config = dict(
    num_key_value_heads=5,
    intermediate_size=1920,
    rope_fraction=1.0,
    qk_norm=True,
    decay_fraction=1.0,
)
Each number is 500 + 40 x the weight over the matrix's rms, rounded and kept within 0 to 999. Layers, rows and columns count from 0. Numbers have three digits each.

# layer 6 MLP down (transposed), 1920x640, rms 0.0259, rows 185-205, columns 320-479
456563431518543495472526480480480509515568475450466517511485488512425429407461428485560554515468557476425467411421473470499504512458447540546453488482461463503470533428486523475561503538481488505460529470514456563471511487604500470546483581481491483565502445464484534525529487528503484493418482536470505490500446394523520520477526489494440489460570527479537516522627494490459486446524485516492503469467437487556526530526515593567511490464479447498591504537481480455463453432479464
548493521560561446442479531527499467499504519473472471510404508542465462565528506494526457534499424472526485452547449487490485526500474548518495483485436502493511432435454483536511481498431520454485521489503477520510478463535511465568499511513434495550491519424516564482494486480522472463451505459450511509467534518536513488485525567432494507470471473490485517495464493497534430473489515472558511497528405469507524536515467491503515502464551512492479519441535499437531508460519528
526523527469500610508485509500496453475438437472560530483485564543453512527478516530438545461533524572485511481433433503469497555533507487496498401502485542503427480470490483563521495539465446515553422465483494515495489456490553465678539501491514485496518530498433515400489436444592529471503490491542497532510466502557497540508483480497446536498504497514504525477465476512466498461454513498521400466526512567444481537490472554536436534532490484514465443485474451506457528479511529
495514509457453544426564468464517547526501560454478594503500478496547555487441457483484542515442518532476485425522492483465520498507527470464471473450481567483525427472479538506493507533477493451520479493490496461551506494500463520513491447416449412459551498446535505493491550537555504442451505464506532536486490564471468555525492484459486523438453497496522503493453534545460475548409487514506407458483512449536505437511564482498509473516556506486488511556469541520562509471494511
488540499562491503447500419531497521525487492460425426436460481519431480499519433429540552543443470513468513435449535508504550466539569504497516506454533462458541543453507511567515555545555575426516516492541490560438452445447495514511533512511535477570493496463542520510462500430551452478480486435467563477448453562539528426495498512510490528567521472540543433573464512506490427515511471551524470572490530463552511555488525534456513501536510432493513505483543526486464500404481515
501459532578479484550548513537482519503462539492493517434557532512516478476483489470472473497485519462525480534542538479454555435476472408452433540465563493572571587511454592432442512490464514490446526458512481496556518513481474505442556545478549503528469484496435471516519575510533508499493450499563533488524463464502500496589525457534470519500551593407478529466492537445506518479542504542515478505506530530528463520478470547525401513475463442505506544471602505539549532468504448
528516446479496518513589516488404475527431499464487554550496458562486503496462515424425516503497512524455552464437583510522517541508505515478460422477529474485488535510426517438486507524501405482514513541502430463500524465470526579748520538434503426551525483568441474519523532487499483493509487500448425487518469490492519608506526542528471501449463512501455484566500467414517513461606511512540548588528505534482503501496475495548531473503559531478599456508467468546439423461448505
547547505524507453466483494486555513456548537517522511430490441483549484494415452492544403441538505482454529553494525521606484545513490415548454491527494492570517446569546489497580533530454463464548463484525493575459527507573508541563480537535542545442492472486460559486509455559455532525471442510566570527514535392506532445490519556472513540514518511561488569587475490485545501504438513498508510513521454534546448522526504540516493512521468518441538486498541453432496528507514504
497448474556544431494493501499496447495488500538560490521552470522485449556434483523598431440557475512469496418471473514418471510479505497464418464537436537535544516494510452483503548456441506492500482496497446471537456488493456466494564549428492444572629515514515570477521490463537498496502455469458504399476464519465524494502461522498494480470519555454491521487436521484527537509514510463456513497513524538482451456488520532571435436472439498504468535497547470508491492428495530
505538448445486462507500542492440485445506473534488552560475538507436566429470559517511511581429535556488506615455408524493446522424516510578497499505503461529536521452479449503448421463506530483544559545500482464454573546504463450424488514501515458491414538557549486521435598522475532500432498504520508573573527525539472483436427474513499519500505467447428542483477515553481578532452540491515512559474529390570523483445493590502475591532454505456466466518477490488484532545533511
489504516500522540486488505495510504474443493506463510493547510452451489463485433535371415481480545525487536531452491508450548488530547544560451553421480420442528527547474589446523523414474478482417473662467559544482467427482463472456511461528488506505518455624441537438492577486580507609459528369499487546480570549483423520418490530574472547440559498484525454520501491491536542499480450516437504514506530495564459450441527529519443437517494433438537497435518526501459483515505468
484519458548474530508510501486464547474549488466546502502506618514520465492453564483563563477487482515495454474483475483530486461532481432477505487486501548591557525500480554484523562549446525485541553561475500530538459460484519538494531464494500466534509499448494528500496511447487498553460421501439523509479521488468505543496526503458568502503531480529551513531468534497496497509515526519512591592567516504444550495442448506517466464469570510511539518586448458512465560497491512
516460470568527499464495498516562499512567514561496498542483504510470489494535413504499574503457488486491501549513501503506510513494523379515463496510509496485510541469456509468500578521475487526533473503504464548501485434463497541498495430510454437513492487531462495525473459473511548533501494507503483492484528507557476542450515555459484486485551509495517485494531530501505502580551456503509481483451473468478499430468514438490473588512494532529496546450524534463532515473505513
521459461541516539512534529516555483548496466447468476485521537562496433522443532482408509525492471525499593477455502499430546434486466536584496554471467428438483589507524460513518558548508465577604481511474496551519510488497519488562478521583496517522483491600521517450497459445520515422553401455408509541429497541531502536466450522434452459522506433500477473524474495599544542559440549522510509488494493540415515515450395533545553555538506500535570522507479519506468540462473473
457488474494442487494504494487543497460565438490531528502453483417512479529554473531495538464512494457535438478481472533444531541501449581517492454531469473451476509563447534548504440496522491522547490527481523488446493399522486504527574496434462537521465492470538481517454522481468441456488482486475567496471503478498460487465496480490442521431489500558540479477515495554514458482484436490534468488467472599558489489433531479539484516531437564425527466592459446517465503484436492
544583529498522512439507459474520594539498420528443555498497546465443453486469479360525523551538515438523422467516502521476507425530531494536477481474524472532515527520524501540424564484498446538392534426498482491455575520475495465519441525473521455489482473539442502463482492473558473406485456514515499513540417530446449480486486444505439527573542444524554526499467485472439544455466506484508519498474484528544481535470453511454535470497456434513449511530507575524477508571470471
479528494515492434445447547581495444418540423576503472571431521521499474576487525428541519535528486485488502489492453466452542529503551442445438540448521517526448505544533496512454495546446401522470515624547528493513499533500559445479523523489508532557550521429528468582525461460547522479520497531472553520485512518545515493478415565418505525518461465486527480470528515537504549533445471529490503592511489511478491581519457542566495596455457461476518545505465454548460559515529506
540505497530496570485593506549561484474499496499545526492551517440495497537502521502557457507513491486547582476501480460489468539487580477512533488479505508515492475511434569453534429507474560506459497612460569504587497538492532490504497471476498525534460445488506469550450552453410527502458535469497544539536506438501459496448571559503510498513517453480511471448492459427485476478484507504507531511461502486533480492526503447475475556522465549485480508496490457523515531606489511
556542425612573526430456483541558456594438501504473564560511488506474525544512545510426526510551518523475466522526526534464558491554514422491569513527492467506447479537476519467530526556461551499569464518584518476482464514527467502721487552564485435506511480514516506509543505496469545540508514553502511440576522530465551549486516493530520497490475554615510413477509523475567480471588471511532554604547551486517548453514550499564538445508533514523600500517505552541580501541486511
448501456529485531520493543500500532532534506486433476499553462497463477513580496541573444456495514447518465542513460489501528513483449521573550492499501532516427470450506483601444567494460481459520579479570478501447520490493491501523527445445543448482529494418565527580458472475483531481492504482533557467517558564464521495561487541563534466513560521518483501499509460511586461553532485432563498473458442536473547457591500395489480471518512485444530470541495472451483476500514484
443489527505457499467476441452496549511511535463443509498556499504531528519541518448573425511532501467480485489546485476468487494515544499462512525496543535434446548431514511577525538500497524520489536478426542486478506442556582443525505452431523441538523433491465535530447479543514506474519465513507468447520550490489436517472512507500574451526582439569500473557488507474445536533480546447521523470507493466467460470430501502478480510581463554534485521602508564511494483523453518
# layer 6 MLP up, 1920x640, rms 0.0335, rows 186-205, columns 320-479
558533441525469484490493541573485550544541492525495510487490521536503519480503564558511501508535495445446504472488506478448504476540507517442482511480527512565455532561488550442513484495549417473492501493465420441535464469513510513534519421502532527463459509564549462540477488524434553570578501503522491500503471427481479539501559481522527510560411482579495555554463576478465462528503452518498555475543563511534548468513521496564517494517501508469551503471424536472399487490448480
537499450463518470507466509502513468453529486524508466533488495465533504465478579449530509516468513515462446576491496514510517529498483546464500506447501515568488511492494525531530434504493499486521536541483487530506549567471470506510547544515539496426503463574517502554558504523479572511485505524565561517532465503518563518495518541413498469534475496460490505517459542555479507501482537493425497526497565460481446493527445473499512466463475488518544504477521471430443484528512492
465488550532521495511483465500505478475549509493507509546465510481543481462487451459593520472436521543493489477536480508483496540518537442559498510466403531517534516536503469555491548518569506538492472497529497461476485508604476506422515491473510534460526490554455482557510615470530502491496449463512532510543524571497536474487545467538522487445474468515506455560514495514528576495433485530534516520619483482502526521504465578477509451486517437508478475396509566550439525503492474
479500482460467484533485513547565552544515457385436466550421588494480502460560565459522464431452500469504510536484473507456484541454453468544417474458482557429525499542520547448459457511498474467465525446418508510508521558484519558420479478492498578514482500453511499448491489494468479524473500493513538530543528458534555496546503475479512451404471442515427535539512458476443496537401549476527457493521508602466444493521461493500443467495596465499480509496488491474481433554491432
475527450546478477477479478501441425442551509505507491505496522479636521515455468522523451457520489511461448446460523581468580567427574501612452533433425512503469473526527513471539489442578378559556483535475487533553480564581480501460496498506484491488487490459560425563487543510446498464478507449538494528479475481475503549479538494466452522509462432486536471501530508421512562512522579617409508481528499503537505497556506514462529492502431553527527483415516448475489562545465497
541413491575499459564495488487441517511534493519442494526494479477549462474523485532499535497491538463512533477487495423481499476494536471501500556453514459492455445532545524483493529544508509469440467529471480501463503498446528486511460469540484498490459468535467501483468489494518497480584502519430542452505456530503488524489492483561507533511506437516502464526510539489537423524503482533496464439481552539488486522470523497535518514531457529490489485506444487447541499496472521
528490499502471482488498504513472440569516564527547453527504482467509486472505507544571492500511521528512445538472476537518540515544491513478500548560428513491493550505420491464497468436467522478509433488451470463497452539558487477536488468509544497423480444551510469468488528490510492501578512520549519476546501448507510445523475434479590491522503477541527514521486469565490504508515532490480529564420547493539505449489519497499468544505520476478466409450479542470545540435505464
475496444472495501482501530513546505454471475484513525466447476524487473492553507507499459482562510503479528519491499530543527487493477517550468574558501418510554455567572515530562549505433490450463582524439502512561482493547576526520488474464558525495478469513511473500425540468525458495502524521492438518480375476490443550489572460449470482498503488520481543491559470504392450537517442534556477480414489420511508425547531447553557516508514492565502451550504539528534510484476451
533452492422494492471516493523557471569453510503542407464476521523457473505438460579549394486546454534429530578483501491496494487502497452543466507453535453532413497494498476455487494488488512505534503560508496510536470514504539496491595438519496483594550456515529519481463555517451555525506439558489539490474533511533451523533569562534421520480473458524491504521498479454527477483504488488527533606517434567530496563534569559460505512496587532495480534508514566521491485504471581
572488503500524467503419496500480429516523558495464460556474479505529507512490624514540401473478461481557512486450483503486570480450510471557446480438503564532445529508509539565485527478573557493538451485538439479554498471538513516454528584493584540551491477633420407424472504454477534515498555477545473486540519509515622504534457527432482476449524542444481443509491599476523455473542554484452566520472588513477559565522479592438582418428470478517473538474578504433516457501482439
521468543536513502500497511545489483489505511488512524531499519458541519521515427473518511417563406565525472568463547495497557523524434514492509540441481478500467496555498526525484451520526500482552500489519447449524486417515461499446521458533530536504569463564524430456506505510536507474508492529420510517557508500520477483538481442481452549514489492516396483496479488459461538512489488490451463444509479477521515466480453507497523548469499471517431497493510515478513520484469531
505468413522482455483524557505556484515496454511500540532513551464553539495445434544544560478522486538535531553498490540501482483507537414544558488509488518470486499503437565517478498501559505518555533509471374506476449458482536542481495491501470506482556472467434535525452508533479552527562513557474512490450499509472564483493503560597519476496504581487436491479546495501473510520452430482462497513543522521531454441436481480539479519523502552489454515483470494498491588452519497
479518549500449502483413482409524555461497459500488437519488480519465516523469460511455474488506454450466509562520477546546508482434467516517500478485537427462507549463565455557480457453460430538575456428473428468471461547497577597471499453464508504581533496569570484465504476536537487521496451559443521461508548502487529466471499549568571497448535499418446493502520503508517461491465464508547546531480496533494490478536560562540489416483516500507451499515453467532546443527489535
524467496492531517546478480480450538529493490507470455439452587483491571580536535532495424482402478470570519518511437474487525490538500426465454504538478511526467536572453488482541509476523490521410505531401496496493451531511503538456483635511528529424540412531512506503496451461546444540576516489492488556571496489496494482495500474447486443441492515476432492550502514508491494443552468509581431479473495482509496422441535457524519567511528469502476530487479448488537458465583479
559474497538496540505480533481485466548496456482492514548456499490483522609565571548532501509545444479531540431533502530476502520502464477533549571484476473479521525445477510536435442487525464504441535550442504474536412438405597463475542485490473468578543468476510487506494481522511430534503456501435471501488405454517497480480531567517592484519482403471435562577486477452479477505472492498558471509526522542519533505456566526527429451465417493502435480501521549459426521471415484
506427516501518498498537484477553519478547510548490506516475523451484463466537448445527433565501509481519507477467566510454481450508484524418478509566537506447556504506477501515506532471526557458498548481491528516488476501473518450491508501459510498523507467501522538486575525543449542560537469454484493493478494521489476535492484457516505540444530481498573476461528517452509540472506519456496551486553510468529534501482516503566537514511502517466487490460539441485554499572568479
507540569500465464505526452496514532544478502513474503510491517536544460503523548531489484490456491479544472514417502521513552523415446498516428442533512507538448571468491520540526515449463479494560467493497505518528460512581498500501562526426462527536480513502475556473495477466540452473482483493455498492548514495555482432477488519500505503514452531497454522541536516493541518481540470484504439496541511513445506514486500545549498456467568461527510476438533510486446499516464566
577483500535523520499537496529440537508497561478458559468484558482405587514482434525556436535529460437484491462490537484457489532456532514482574559517493445454423526467540550513508540529517502454506434544478421440511528484452465527505568517493537479486512427569516477520510511514567562501509507541415481448595448553494507529491515507504512555559504442525400485530540544484461456424476470509482486457419531537567586471518537506476390455524505464457462540530573484511435488464456465
548484546576569495523575494481461528506507526550502440556464550503494502471445524531484500444512520494583496430515452472422515524493522425528375560531475407530578518530411477492558573513555489517479526508471472532485495540463490509458442608552500561461538521532485452518504541422514500520543516480497522574503498529509436529438476621452523466494473480470550449511468554553387443546490541481515550515495576466546496511524452567525481504456527498452494490504492448485511533492499481
523523513452428496522579525584500489479535513505545443547488499485497526518423557471459527493460550493478516550510534394527527490444494495469468528522515493469502498481478504469561475521545515446459479518465477454463432494504496551475498609504504466435489492517505480477496558468514462442497471517484475535547537484518422470540501488449566397528423503531505459493483481553447572488426496486524476556533545497540433481486534525578458510394439481452506449457516406497528521483487441